Weights of a small GPT-style language model, trained from scratch on English Wikipedia.
Size: 11 layers, width 96, 3 heads of 32, MLP 192 SwiGLU, 1.11M parameters.
Architecture: RMSNorm before each block, rotary positions, no biases in attention or MLP, untied embeddings.
Training: a variant of SOAP for these matrices, 117M tokens, 3571 steps.
Each number is 500 + 25 x the weight over its row's rms, rounded and kept within 0 to 999. Layers, rows and columns count from 0. Numbers have three digits each. The size before them is the row's rms in percent of the matrix's.

# q: layer 2 attention query, 96x96, rms 0.23, rows 0-36, columns 0-95
# k: layer 2 attention key, 96x96, rms 0.232, rows 0-36, columns 0-95
# v: layer 2 attention value, 96x96, rms 0.212, rows 0-31, columns 0-95
# o: layer 2 attention output (transposed), 96x96, rms 0.193, rows 0-31, columns 0-95
q0 085:537502471515509458549525540529509502474523528490502501442507480518504525494504485471466550501528506517474505554489455449499481509499529544450507474524517494500480507464515522493525529501492489501483486492478506489497528502500526493528482465494462487446506487531522545547531530508496511499
k0 095:512515475484479522516507492483443477488478471474509526514526504502434500508517474509473513543493528474445504488519524530542473489449515515473538494489497473485497511473544513515463494533487501495552524472484504501512494484481520548510526542489487466490502480442523492532515498473489500460
q1 098:482507517484526538484499478505528536481525485482479449571464527495485488488509498487486495502481507484536556486498425530519510497462435500506481510456505485463542488509480480498484512475477522520496526497471489507499475505532465497525537481525501497498498520487486468453509508533503523472
k1 093:468463504500517484525520504481531544529520532532472473511465494510520482489474504514495458495477503558477461540487512463517493537486536478469526459520519508508540486556537504469520507485498492534488524471476499543446461512497476496532527521505480510468516484495500514513469488519500494538
q2 092:506526457504480534465481504506507517525490495517528478561487498485499601519513497553516497478487502516508506511495526556528494436467507511481517490470491461509531537499512464488493471481515468511511522480502485520476491513493515490487486496509492506527487491500527449532552528512494486493
k2 093:515555514495485505486543466471460470500497497439513508503523499518540479512500497512531510501530519421512517512472492512517516485460447510462489512469499501548497498501464545479492516495472518477494528465493472523566535497469495490504486496514502471479518517499501517497492499486503559506
q3 102:508481451500502516477538482475523510509555514513500529518505561514495515510487471507517486525519525460521479522409501464530510479511494513532503513465474488544482486524514467532540489459480464515515507522514485502506473494533511503485484536493492493506523529550467466487502537501508496493
k3 114:494488488444513502494492504520470494481479498525495469510519511503507492521487524502532508495494492457486525524536506533497471483492511528501495527514531481496532506508581473564487481498510524509468503487505548508499523464470530543459534469506501531509538507441526533497493520469462462520
q4 087:491521548541471507504464515526494471526509462531512506509508470491504506481483505474461485487492476552477505493559530516513488451510480479483488521543520516465552484492447483516493495542530517467511466488511510523494505464536502503515525474470506515496463503503498486515496534533564509478
k4 095:508490502544524522492485518444510540529458498508509523491496548506492529452497509490580501499502494541498485512476495493491518533500544474496530531507459490476500492463523545448496523508484541532508509495499527543505508528475491540534483528481496518507479514510491528462516496498532515467
q5 104:479477501469510514474511479505507533472482484499459477504487529455486497485489535482522509496538468525456503489464489536518492454487505507463518487519456548512516526500472490484480517485518484491517420472509488461505523455491450499486485497512468501516547472542523487472506526496524538509
k5 096:483464510486461477516477473459508487530471519463550486488528550451525515543540535486503495521453468485517504528526555518534533541485538512480475476526505510490516518479489521501515513474538524487496505510518493502505532505500525521504526488509536502512428508497472481492496500503485471509
q6 105:500499525524503510497503507517507480525520443510504508528475482509512522478507519518523505479503474509511518475522518491453473512491493468503504497455517476478531528544485500525467438510473483514572497484484469478509502529520482480470530468521502474465425534476508488515520435472494513493
k6 099:443513510477504486512518507519521464497501458483493497496533506494515441485503522518472512533486524485503528515511554481549533498514494488481483522522559495515522472514485507553472521503519475459478524473491514541468523453525486489497478498483490510531520505484447495545459517532518516523
q7 102:469501477515464487469474550528560486543477520512553470516524491493464461504527521518475482536508491502495510478518487505499500497496495523513464523527508452526491481507496555516511521502558454487521508503492466492498500505560519523502478520485534531547500534499528472518505497518479489474
k7 103:513471528465525508542492492479469515511509508486478501504538498502500492517510485550524540485527507472512501500489515507514507503535429484520496482491474514483514525510535515476502514501479505577563526515515505490477463497485507520450490474555492456458476532485471517518517476481526493462
q8 103:471487488479529515497469473469507498478549507477524487496492479457495498478487511493490526510489530526511514542498464497504469493495501516484478504475480475492468532519487457485475488512518526553470513488437541519435497487434520497517566473489496481504482475482495515531485497462469504478
k8 099:496481497524457499509506513521490468532510487518509430446472493502469525550487509516458477517518536430458513483500491516485531487499484504480497504491552498497498538473444523492523442471512484489490482499509554483501524485528482476509519558495514486504490520499506493499533514508477496501
q9 109:473436536490514484518487572509482506508481448528518512484484507479532453501479479504484495480510533471530472486483495493541528481517536520508485506509462480527469504470474486491492497508471524494476509510538483486490493446546546498502509508541493513534461523482485523526465515520487534510
k9 103:499519489504482483474452469496484485471508537492503480517508485456519520521514504478503504537524491511501504502500447496438481511518503467552488501513502503477496530487501495511494542462454465511466484476539500489508551542529530529477504466468498511480548509504526475513534461480503497565
q10 108:493513523505494477488507489477472469483475480459474459506452527468474485500503465530478480523482489466483483526482500489486493502455515510501441457494499503518489506465533471542529480459545495534483519521492450526507488496555522484463515486507527493540467479488538493511507546506519517525
k10 113:516543528509528527509493486468566496499573542459507492526517468496497489522491497497509506520521471493489494495478487528507549497512516520459517497513460478496491498480479497501469454485493510566459496445508529503543519461502513496508501486508502505499549493503536485462498511528469529480
q11 109:493526443504546512511479500502514482457454513485490507498513536519518496547483471471488490534458469494511465494533468527506503518496505524455465530486518476485462532489537523462489479489516470507528480530499474535528517483499481513503513478552481514498509515519495460477574519489501497526
k11 116:519476542517491513534504505475502520512493550521496548565454467515499500476514504521499494521507495488544508479478514508533491480516534446550477468537503533480495472517542513557520465520506528488488487510506475479496497518514534498493476530474516518519499511505551526513493503551537506485
q12 114:506529471469494495482447531495518516496477502538532533555530505482492490505488469513519489521512481472521528490508498529485538486501444535485497487530531492526486507558451515573473504511491500461496516503516510515496488482467463511503452505491521485480501508483453515470510547480473480509
k12 111:454495500476459493527501456533481484487495492511514512463463490490480460483504498504503492510477497519496497516519480468492477514513430480524505485457483539485504511516512528513501521504466511499497473536443427509484424490492535504522489514473486522501497492541536529458512486507508471524
q13 098:458500489501509528525515467474504493492480498498560484490506513509530504501515486508474477482461511479479470508512549495549529516534471482484487492463505509469484466519502503483524495510512542467487459521472479520503520434526429492468465506461555484534487536493507534486520508497499509508
k13 110:473438562490484453496498448492516492533487472477515531503490510469480502489506472446482486490486516520460517505481502502484490473534526524475517500521505468518483490505507445517446469523501462503491489513522483529517484547493546497457491475515451492504486501541533483480506489496514492475
q14 104:438492496511502484515501475500481511512525545478526541471506507502534477460501510494539466508513510476511495498528463522435564490503509481491537497516555503530457475500487466491512482521547514515557523473500525494518508522482535542480512476500518500474518490509480494488476493533502517539
k14 108:513472502500521537469527520487528471544494452502517526525478503518477481524523472491543531459441517516483527504529493486512484537499478524524524485521496531521511532518476487468488514495456492501489448524526480467447492506482520503527515512438477454499509514498497490501478468502464488532
q15 091:481545507511475543497482504500498496484491543540469499473573507477541510473470500545467524494501467491513488485504448517530505454494478476474488504536515514494512493519481486500526488459539495512498488485479466516480507440496514490471512517523473509521532487497484483534523538462460482462
k15 099:486536525483509504524517482492508503467481505507519488485518497513497534516520513518502499521514504543514512524525511482429487522501481501503477505457564503468530521530527514518507479478534535505506562537535541496479506485472511550501501557464506476495479473493558490478507490543500470472
q16 121:482490462485485548524518496500501542468489535508482444471505528507519462503454457503502487468521510504501480512464508502462507510511510508502508499487488493531523510509531518472514526495530493516433482485532478529522481493516504514484470535425508519503534505542475507469460505543527515535
k16 096:522455497486541473501480512525555477494480469513471469511476495527501530485497532503479518449539513499451514510499451455496489523520526518549504474517510496492499520532523486480527488470487507484540552496550462475518527508540511497498493481495510500466489516487464525492516507512457451499
q17 099:515467521463572508491490491520451436505532452498505494511531482447502509498519505517491490518510477512476501507532500486527487473489504487471507485502509474481531513479478478492470482533490525466513532490489467486510505491457466454503521509538507487515477481480512514557565498504545489482
k17 108:466520530529490545483492498453539523515497491479513477479484525531544488494529509532481505509468458513515485437481482456528512538523470488529535491503510490511505484518488539481497523520497497509489498545489554564475516521475497529516517516527486516524496475474554471512490491535481497506
q18 087:489521525514518514532447495501530478504499477546523506512453492482487494420517529518512495491510493542517500461534487441472482492485494520558479547489477481522491497521491467546466525521480489507542488525505525519486465501506501493510499486502468507567481501504521468487511472501499486490
k18 090:481475501504500482486494500467504505506462476462546504499546541478500484537481508514492510517450511497506555487462502508494487498479497486480535482471508563472479529498537515533462462513512500545453529492459507497484492496464473544525499506569495512530535524477514495493487501483484522485
q19 105:476484487549532490481453520514489490529479514483511459501501454471503484529513526515482497512500475475478495517512529482451498480521531475484484511491512524520477536544500497504508541500486509496480513513505524514510548465440522536546543479484503527508514438474505482522524497447473467515
k19 109:517535466480497517526525560525506484484524506518494520546509488513492480482516459490495543515483570494524524534512486507558503479477493478512498507463485458516472487459516515488525491514486487510536472507470547537521505530514499505497511491443506446532501531521502497489522481512529523470
q20 095:484481476510487458487506504525521433479522458492472505487513530509490507538519491487501504536499525500465491483472463512515488540573478505513509471538517453514487485516519508500508466483526495467536495513507491492509520514512494518481510483497483525438543556512525498521444504524481534470
k20 102:510497489506493493535517472485482539516492520506473498565434494503500435493494469504553527495507461541468503469531507542486465511503537526494480493507480564477546539494481484508526521492491509504497493528511455464499519505499492526476523501503509493487456501486492489474536507503503458485
q21 107:515497496521511523546477472449474471568514501496485508467522524511497500526481514507468457490493535470469497477515506518490510452524466479509533490530458496550487489502537458521491510525527488517525458479502524512490478514492472545498495500537491548486496509453516518522512530526477478530
k21 103:510503494498496483470553497512515546478475467504489511526478579473489492531506483473511557498513525496533571463499490513515521495498493539478511525458491466471509531504507477475498527516461500507482469499471495508476459510500502502477497483459492483494484477493535498542507520453485544483
q22 079:475491515513495506501524500489568494513497478478499521548470474512520447490534502472481501466495503525496474515503470447481515493484518492479481489466538477503515519457516531497509502512513470540486501515487523500470529510546511525533537490530522489528533568527507492478472504483437472517
k22 113:571489488470508523500475534555503490503511508541501519534456505482481573506483491490475494467495499561513507462556486486492474484498529517486510467533506479448499466500500467481509503484489505502499527533553463468492489525492492497511472466490485518499500508515457524514505488529483498498
q23 107:561497497542474477501548496510524527500542463516481504475524482526474499480516483531510524485482508495495500520533530474515474460529481474514492489519466494482541509506515520514506508534513538507519521510467518524500452472478470484495493534488507480503500476486529438515578485520493548513
k23 121:509539506512532451473496483534491520470451493501497491484494510499470557467508532463477486487532510481502486538511512515544506504488564542472489512497540493549462514491521481519540496525503530509465488494503499485518508484469485503534492467510519529500487485497485508442520535505515439509
q24 107:491484506513463520516531476478441492577464508524524518515503516519497560479473510509465497496485487503526495484520499548486513493545493516487489495449503485529482551500506517489514546499499521533469481499496512498513465517499513495494494479532478505508470425541489477488505521447497514495
k24 116:526472492498528447519514514554544523470495533517459487465492508551505470506496544503553489485535498525506497504478492475486505522516517489519477522539491467472490465513537502492534470458522537459458516510506529471514474525487522465490506494473522500472525537527489472498491513492459484505
q25 106:522487516485516529490472512525505472485506506486510504471473497508488533522535504477474494512476540462502551518525472477491484531470491512527483525502518505543485477479507479517523509471499559493525465480481466499516535444473506517516505457464448523509486464471488506488518453490501495573
k25 101:515483500461488507432493471454525527510467495510505503495493441539458499488444480512507500531533480504502516444507500532510535506485486496487536452503486495477470486509489480480515501524467491465522503507487560475508483497497531482516458484457508493509469487525494489508508442493529473481
q26 105:498451494468496538514461526483512460484538490495491544517494513532493496468516534512439495506514498487517483495479473492431534525481499517482544487498500503476514502505497513526469575480493557494502463502498499519475513479494462516495532509458511482520503522530497498443485499485522468496
k26 095:533519521523467533509504524523497465537458529507467440496476520534496494529463479509516530548443491516471486471524476497541482513521487477502490474477493496474496541496546452479475528504543482488495532522495492527506455487496508533485498478504454511506502532532489492529500501520487509534
q27 106:478497542507525494499521458491527519519450496509491501474501485494492496505455507500460498515501520508522534518459437492469534512455512558513513466524498483481501509479439505509501519511480519494493538472498525518506459518530504461513469519526508515513474513504506517474549476446521474454
k27 102:470530513489465536481497482484492494487541508534471487436468511513523534508538495524512505488464458458511512483479503463476502523515465501468476480513439493529525489534520517497517446484519440512499517487510498458500473454506449513529484506505487503499528469522515485524478507491517514522
q28 113:471523488450469516513518475495510512487512533498464531495479462527508513456467487481449512498510487478492543479540512516489533477479509509485511535468471454522493489487542506482491510498496496479545515522505480517509418461526518468458471507519527495479539491513493513491523495481462532477
k28 113:510496461490513535492483487498472478493478463452466509533497544488498507514493506542530473552483504488516498504461482466481479474561488461474498465492504491551482497524524530482467508536507460500445467519490515469515494492464508507537492484492517477521488470519516521471451518528518523497
q29 101:518494502541488527499461470522566461479486437533518499511546494498492476505508489519556502485526531524531518505524473468505535497509512502488503483525507566484518526515513492524507476488513516523490492545489486468498497463526489490514486512537519497492497486490462486471441492512448491468
k29 103:487512487512520457455510510506513507491518472471545522505479495509522545498557525527481484529509511528490460483514506510496485515455491496536492458449515497468522497489551492476502512474524476491493565462536487519465463493474524489456522497518482511477496536475510528511522489551508482521
q30 105:488534546492494481483485513482501493527564491483468474493513487496496484461489468487501535515458505478504493507466465491475523532476532540523532546514511544475512530479543484490521440484522494504491521492509473504524475485502457468493466528496463484568496513528544481511512496499495515516
k30 107:489531482469509483482476511464538505495500524523508493497513536540510509511495518490530468490476470507491507479532466509474457502504494515502509516522543516525485502486468458536537486497518553518537520503529554440482497454523519508500474445553523502460520480516524484473495530506501536507
q31 109:500517453522461522455528525514444510506497537514507550490433497487445455454534483511497513506514522466525495496470472477515509489520486513488531521521498512447497482484496528506506482504544498506469518514522523518500517454523507500540526485511526505457484506479492455497507494497485512463
k31 107:482519505451532551528494502491463501529497527469455480482473515516500508503504501524480498515573504517451474492473472500507500491450517507526447468472487456541519482487489477496482523502479523535519534461491482486488478546535527545504472499479522487476516486491513487467473496483478506503
v0 089:500499522443491486529491555501507505517472519487495544554455508554518530474501505499521539450530525531476509499544486509527493509518472479513523471491471458529508520496510523498429508521505506453482511521531513476530488477531501491471496486502480527509486511468526517474495529475504515506
o0 088:513494495503511514474515480434507484497511517454524444494516530536501476520505498518479497526474541483499510489433526535495494458499523510490441498475483485488537539510496525520509558476500490500490481499471476470477499506476539469504485500504487508497528468532527492443531541530512503504
v1 085:481432517528506502511492503482504490480439505471479495474530489483513495496458497483484521464491514486488542495508486515502500507534541483536496485485525495541488490494457538513441535492495455548507516465499491489522484503495501477571493488462499520473536487463527541512462521512491512510
o1 090:471515465502508491450495519477517454483516498485512509535510498501499483442507495508454503555483454511486513515502481462474549494514466475512453526517489480464552536489518472525505484522520550530504536515473479481527540497469518502477515516515520511511465486552499512471484484501515479506
v2 098:538503510539488481496528558537491515505486512499508489530488477520451512456503493519476523534520476525499481465525508489462512480469526459470511508563513490481532470521483489486457482474515502513523485498526476528519512542518521505493499523460443490549496489502510469495519517563497489506
o2 096:500467523502486515503501490473463507508497459501525525552479499500457526478479481521505494531491552487495499524464503490530525499499511508475486461474499496504488496496511464450520505505483439582455513487496541530543486526494539516534533523518505513459517497481520467526471488526490517506
v3 102:481532525497495489502504532477505451473514479507491497459488487511493516494484467510408546527506487502476515478488497511524522509472546489469469509512459524537521542523501549519524513478546525486504525492464524494532487521511508515536519514531515481508476503483513499496532536456462490479
o3 095:473488478501483505531470525485475502529499471469508469539538479473471482497514514530522457462467501465459531517487481553461498458531499480507536515520516499510485498484534496495518526506497469467490488507527455499503473461513551532464510489496467483511493465546534486546497492504534488484
v4 089:541498471503486501518440466497491509523508504505478500486525510521433528484493523484543493501522530478507478539508502489486506507510495474548572479524460482518499463525517461479458488531556514490551507500476516491486521490500515523526507485481501538506477490497499463531518485456521509530
o4 093:481471499550560475508517486506487507508519486504464510492533494491522493526449492514500546503541521507518499508485475463533505494525514511478534461467469456531548544549506532501494517449496509508511540496483474536483511471507524535511505518482475495520553519506503536470501490511482532497
v5 093:494528480511519492482513474489514547491532495514522502481498509526554467502518484492506479485494488481514467523507512534495493489524490469522517465499472483526494449580518543493474465452537500478531483475527508528473460506510504513568517506526487521502524502456521500459488482517507528467
o5 104:507518438503487494494506494492483458518458513515472564524505507512464473527486544477488519544521517495523431485494488518494514462529493534507519533526477494485494520517448461489506495499497506476522485537507468517537507487522485511492447494468519531482502494545519507507478556492480510493
v6 078:490517512554508489497511463483522471506504490480491460476489562514504486492491501545488473520461509511476506515458492490493471484477523498519499499488538503466515505485514501519562536480492481488519550533437485509511470498500512482526484465450472515519537509534494506509505509491553564512
o6 088:514499535510513442482466522518497520482484497550490507512523514475526554480517481499495525498528482555489492493515516478524499524567475516541541549519489531485502452525484492514531507526490457502506487540491547494488530490488523531478504477483537500488456529510535496504506473512526483504
v7 079:451518530526486490503475499509518561493465520490540560503527538492453507506540488469509469508550524501472525526492516498467457497504482478515489465478513488545501498495551497469543521503474480492488475476486497490483531474463498506533481491492486522508495482541497475473441509513500496502
o7 086:525457440533548478499516551524522495497482462502492481492500486495488457521520465489493489488494468517551513473498490465517497500528495516470488473530489479500534504538487530563521483471488482488488516516507513490488526554485469471490513469480556489516532505459459515533496486498526508493
v8 091:494453501499499495512472505483440491482509501553507519515496467471509545481495501493487519471525484536515529504473474501495508542487552517489468444522515514514492527524484480489513475490421521497480457528457490532492512511482468488495484463494516513504491492463549549491514508513481500467
o8 091:534509523506482493499470503482520473536500484485529535518466496499493522466508573496496502507459474492507482521494485551485494436486481494474504478493457478521503453454498514485496507488516562491550510444506508513506512538487516541473516497529521508465519482514500495497528459491481466479
v9 092:513462505485531476498449500498484523491524515494492494442500492513485559498572475510506525525491491553487489487511487477495514480521469493531507521496510511515464557486523527531487498474548516514490539498485511470524494527529501493460497521550495465530529472454482483534489478504508492471
o9 090:463525489503506525513498491469456480475488516467498535536547462492484514488500512527520479497490525493505498475457494466504485521449520486481489491468463540536544505497514496541478517508486465469448478554460497554472508498508498485485514498503469456461499494486474484507541514493542501489
v10 099:525467493528529468480519546572508524500502519542523506495517556480516497511482518522503505497515462503465520482484529445521463543492521473474515493498517508496485489552535522479523444491439500500525477526518512505516537532495486525473507473471518466494483517473491515517485493507481507502
o10 093:530525522542492462518503489502523488531447462457516542515489493548486476460519491489483528489549478486503487561536520533547476521529504503498491492504515514505479509490504495509526463514504521527505462496468508514515464502461486502501506516569482506499459488488460448495519519519505493508
v11 088:474539534475534506497479498445464506501534438485527462522466530458476476516467473493444489522485523508505470493479544496506482510490519509512519515506477531503471530505503506451497534500496536517487533499498490468536496529487507466536477502482555470501502497497482505490528480442500498510
o11 087:542479440505530564507508500488474460512474522502450485513502491467474538507520475474471516489470478523497537528500514476470520486506533468509552513466532543507505460476520513502514468524500529502508476466483502520470495511520496508484486474469461529522466489517551501503510494507498469532
v12 090:532475518526478512501504486521474531486473494501460481501495458495484493505506473502519524531502506497526475532526509495481572472529534466466514475475494490433477514486492499554450508522500506471451498474475495506478487494429495514534519517496538475506489527451473492503500487506513494466
o12 091:481534480509522510494487457522481449475525540481480454471490494499494457443490494485556489510520518493490467536487492495516536493487453475504504505471511497520482502487518469495485467499533501467526485479506520541487545492502527525508468523492555479504527460486491427489514522488499512486
v13 081:512532536563455486496519504490502528502480506530516503456525536489507517498450518494525505526513481487479492533519491493488494500475515525497557502497514470485492499526502514480499472523546565515495508500477515483496507519480546485523555530498419479506480481494509510484484494551480530479
o13 086:490495497517491492491503475506473514496500510506487496578511504495448474508494456510544531511545483497462514507523501477564482479552475471481514513499514492495511498490448488518532501500491492487471496543532496502499503496458473512500464476481542524497539500504454483522511424499471518511
v14 094:490477502501486518508495486501506518532475492498485509474486460525486461511542492507506524486463496482530483481507475472493489450543492517486511495525438542486465463449494561549477521471510494505505473541476481504456512519526477560533484464523487487534489499487508519480482493526495463510
o14 100:460514484507489509507504539489497493512496510502514494497467503459527491536439499497496536506491534479494481494419508541529506501417479484490514514556486498480518495488534447506514508523485477518486488486527462517514515532517495519478490503493492472526506516486477533505498548504560478487
v15 086:523497517491454495505528463498433538500493508486469494503491503492501506489497518473495483517487570487478453517511579530512485474487480530545499497501514515530492517495511481515514479507511513519524459501499517497480504476521514478520478554519458497485466488475510486445489544496450534519
o15 084:527464517512522464486525492470491466477514470512494538488502512493471507543515495460498467450521468482459504529504498447512507482471473464528473478500476502523481464527473487475507479509495517493516533540516460506479508506455480493523511452453477507493525469514498522515493467523473459546
v16 087:529495484531503466483504529504504527499473481525494465499505512456472460510477505505475478537537493536464501491467541522493489507499548472514534483537507468507538522495457537484495545502539537514481499511492503503533501532492488506558462462525504467533528499484470488515493494523471514447
o16 091:462515483506473500473477492522502479515493481492520543573457481497468464526526500459510495495492486520541531524497465459525514519529489480549531480497507520511514467496548487542532468492518481521490513511484497517507507528505549552529507514488509526531429496525508489497509493503473509500
v17 081:522501543469492490450485552497529471510510478484513493508519486510508508479498531483484518472492483461549499508554528519484490505489496495487566498502468550503530458544480484482517509484476464500514524505518520503462498448511443473429496493500524527511501488499491518523533504483497500521
o17 085:505490534487532487481513539510488561510465508491469491483459502491531499499489549522467508485551489463520511441501513520477518464504512490472473487506519481537516482447460519527470524495518522516481473463491498517494460489522530516546481494496512499467466484514521503515460523512444482512
v18 103:510532482509459515463481496464487461491460499464545530520503504449456482510494514500546549494502491442511485481488468532479467494498505485465508501484546531488476509519509482463479463473455501533533541508500501482452516537477502512507484526482488527506505524505493503472537479478494477502
o18 108:509489490499532497490548520492531487543516490518510508463476479516496528496523476510499510515511484500503513526506549514538491549514499488501504485483554489497527481498512525502489544561502535459533557494507508485527461522516480500523472512504502570459513503477518485530443463495543503500
v19 094:542540480489519549495500563538502502509470508454497519551508524503501492470497512512518494462504480526537497500543540515488489508508472507521540487495474524463502475509450492460489516490492501481519522525476514504496512504472491524504522451499491489519467511581525498503524526502476452504
o19 097:490489515475523477511554464520511540557496493541503458475457498499497481500482471496503518509465535491496532494491537506504493496512570487494511467491523457507529504500465491529542511486488511514510469497547517465516491544506550518514515516488471502510447522500484545481519519480496528468
v20 092:466487478493488522484528441516526464496507518539509504483504492551523485483512550506521463470502526498477509542507490521543538482489471493467488552540443514494484497498475440470518497507477505482495456523505514508495490519500474460493465494510465500486502496489451505527469515484537471509
o20 094:538537539501480453518513511519557539486524551490515522551511487486532506542488495491528473453474479528478450471508496542501507518481485531533486486498493487492486490480510523469488515459512519528488491501481478510508523516540488479515478499532496534539531470481517542505467531509488473485
v21 086:519507518526538556493498510490511515487492506486532461508474472533495503498477517529552461485463527534510525511520525499521527466470520541533505484530442495573507512515521544499502491466468541506473517474508496481486489492463480519488514467498529482526541466506495470516494511483477481483
o21 086:501530469478500454503548479484483539518488484460470503519477502497495510472534501474490523494479491498470505481505483515493523500416483520447530486491497491549496525532498487516486514478507505508462478520491535483508474546475508536459513543450535515522480514488515548480493513487485466525
v22 086:517508513522523497479507508511507487494534489458497458507535494534496546510451513479529480503539508534480485509529499476508463546549567506499549506515473493504515479530471488494498498490469476452509514472525456485523482496514485558469494499476489506539477490488504487455524500456525476494
o22 094:537523500547510462478476508510489543534468515549531507519518455488485482497528496531456523526514537436461523511509477511508540480492537520470508476484469501495529539512502547469497487502515508517534482488489525499476458476494522498515482517466514516495486476526515489480485549485493532527
v23 099:506548559504522509506503528525494525515519492542508489525505499493461504453456486543544509493528528488508524480494525491514512512497505476499491436537510532517430508472529483521476522491455513483510464522500539503477482470525513537458517506488515481495459497509516523454510516476482495496
o23 097:538534506526504468554510538460498481515491516443518499440477512501478463500461476526475520513483517456442525522549507519518499481489494503466502525489493489565473494503473491478518480488483491507534522485496495497507529509502519472499470464504481470508465500448533484486491479480491498526
v24 090:466527487534459454524527531536526480494501547502486528498505509480479446465540482532496542514486493528483510497484482482472462489490535495480508505531465530496512484564537511455506486555534518490482502517505496528482476514501507489491502527512471496542511490515534524494475503519480532543
o24 086:472491511535513509525459475502515528528477478461529484533491532495476520497486503475477483522517487480495473508462513520544507522517496503510502461514494470481475506466500528534489539502432498521473503543497513499515494484509504524543468455474511463518557547504492473517479465510555479524
v25 084:485522525579522508463528500515498493505474486508549516437496531476531488477503481488511495455502492490465513429529456499497536474505521500524535508495466553536480525508502490507488498515479499505461513496525477518526502424472504504495509489477508475516490502511482491518483490488523503527
o25 084:536507483477498501517509512511471551503504495473504502509518531481487485462533501518458498477493482471495515549508504461530535503527467502510489486470516522506498515440519479540503507464514509477474491519508482482492506489526501464483462500508576537507464507455495571524503501496552511531
v26 099:561485502530483508505546495489456501489444470488492491525487509482468529496477461548496498465531531474496475485519452497465506504518507516481529504482510511546470491469494505556500525497525538509462502487498516515483507497458498554515483496528513536548510491511556499513525511519523492490
o26 097:489518523506519516479487507483512500517548488496531496484484488496477488472469470476510518534482520486496481531460522504485521495490466483464535499504516516529506476516518474524544515475490492480466552458548475519535441491515545483523516487461580524466516491532479526484527478488498511487
v27 097:481507531497519509521519507487486493511536491447452485519502508521480503510507498467508522538500482502518500429498499488512515500518476491481496496466536525486498457505505489535489465492513475507557565513482531478514491496430508504455487510500500522513489513565541541465522533493471490494
o27 105:474486502520474515504506508525502468508474524513509486464480549488497497477485471551491539483509490490526483481502540498479543470537525488451497495502480494491473464506493555471510510523478501449460516507539528472535500465500515469484518471517455498442434473507531499480494495514493496511
v28 092:498533516478524510508522511473490515509535496489450472484496531493520467529515458497456483460483516494473499505516501518533488513542508488535528476496502508476481490521554508473523498483501514489552488429474489510492483589483470513499515468498506510495454533475484502513506504497458464497
o28 095:496517460539516480536531515510465470543480493499488490535517452518442511523472503468474504518467482515505474516499498493491520508503507506489517496526522469511497433477501497505473493546479492486546452519554512470510510489502472501497527499510489510517459456545504529478520544520505549494
v29 084:491536476434514485493458490448502560486507509513521502513495523496528504485475481525534526475521518484502478499474504479523470504531525485516506481533488520464455508447495475458499507503512554491507476506525491513518483545472512506539505516505519473543514438478523509517464529506518504483
o29 090:543507533524459545514478508499499462475445514482505497519501474511449516508502448482547504543438508532480453514493486504489505483492562508490505493486502475488519493477540457516497510513493514487519463527462478529481492518495503482498494479475473516544502545502506489443484486488491506510
v30 079:494458485461494519535540484500498525466513517507492517458518538506528522510515529513476542483461476468499517486523510511487494516477479470481525495496502560485479504506563489493524535459551453513534479495500495492494544484517499496473477551503493483524481467482532485521444527498492520502
o30 084:477504533513476470548485537505473510446511472458472479479508531514501472481486500502506517488511465530522482494505463470525486520496502491538482504524483504502510520486509477508500469535418543458465456510473489512490468478497476474537509472469475523485518483503483461523493492548529491476
v31 087:504482545467447530545498517509535513527466489507491525539480488545494476541510489479503492484518473529544527535508457521549487493501424476515489468482478477521478474502496504489500498495488463485479493534523456519517513501498505555493492506520481515533549515505516480487525515517524513507
o31 087:461517489471475523511507545503472528514512481514528483463489523491523461517505479473519501567495487498529518478428542512502481472505494515502458497534504512505479520568513529507538519449495500473485488498468560480484524499508481516495495516497511529508520470512505498513517510506498483436
q32 100:515491522500478524488498513475495456467544478527520530462489533502517500505492515495496510487536463516480473479515500468489475539462481488485493485470509481505526516531471527490486499472520509496504480477477477533464495504449514554501517479564522521560469506479469497522519490562498523454
k32 088:510513464509495485484482498470482554500493543504469490486480514543474512512541499511509512517467530495497544495533501522493514478504480479495527483546532488454478510493528487517455518527515512461462502527508538529484526510535475525496504542486458476456509473546463521485513509484463536543
q33 099:496512428481508491466471509526503533523503536512456487503475467529455509512497485532470505506512498505552490517476498484489487517538515493538501493469462524481492499470513478504498501484474475489470468489547508486541500519518496480490480538470480476465534508500512541482507465432529471540
k33 093:533514473507480482475517509535524484468498495561502560478523479482476522489506475508518520478498511455491517510515524531524513508425540492494491431525507437503486477515481486513461514481532531458498438483501468486487509497514515533502529491491502500499510484520488474496470513528492503497
q34 101:491467508462513487496498505499486499505473481483479508470486528504458524509525486496538548479500576531478524504496550490468499512544492505517515466484486525443469482490546476491519515515512523509492510525532527486483509478462526500529522559503442493497530528538478504478489471476478482500
k34 101:494484482507468488528512447469508492488493511505517524504499528516534506488480508512503460449491495539477474550425506475503479446472483495521526510530500557478525494481545450494485498532493481510508485478472454467503506516554503514510510489513526491482515499524542513511469484466510488478
q35 084:512507520466501520516489542538498486513494490519503568494519481505495462528519461527554520499514529479470462468487534526517469502505518526486525450524529537479477469500499515498486488508509570501488456503510491500466501459505529430504515539506483507542514506528505517506494508519508506483
k35 092:502509526506496496481506534485472523498533530525518543539485532480515481481489510473525515484402482488486522434486512490451489522472508511494511514516483502468495460495518488482507546512523509519480505492508511475491496468527482532538499472521535476521484526495508499447480498477461527537
q36 098:499510501519530496511510462529543556525463463513517501487501495510515537517516516468462491489518559515549505509457530489454502522493480518519476504469490490490514498474487494478492525468507507535531495503476479495533489516495483470491425524470515511509523438550512511477506467513513525519
k36 105:538476497474514494488489485538457476462534489517556491473492528466513501528478437496492520514468463475473518529528459516458517466492495519505487464458497491529497483511515504545501520511515470538489510528461485507480567505522496501477535505484508510513525483481508446517509480517519495504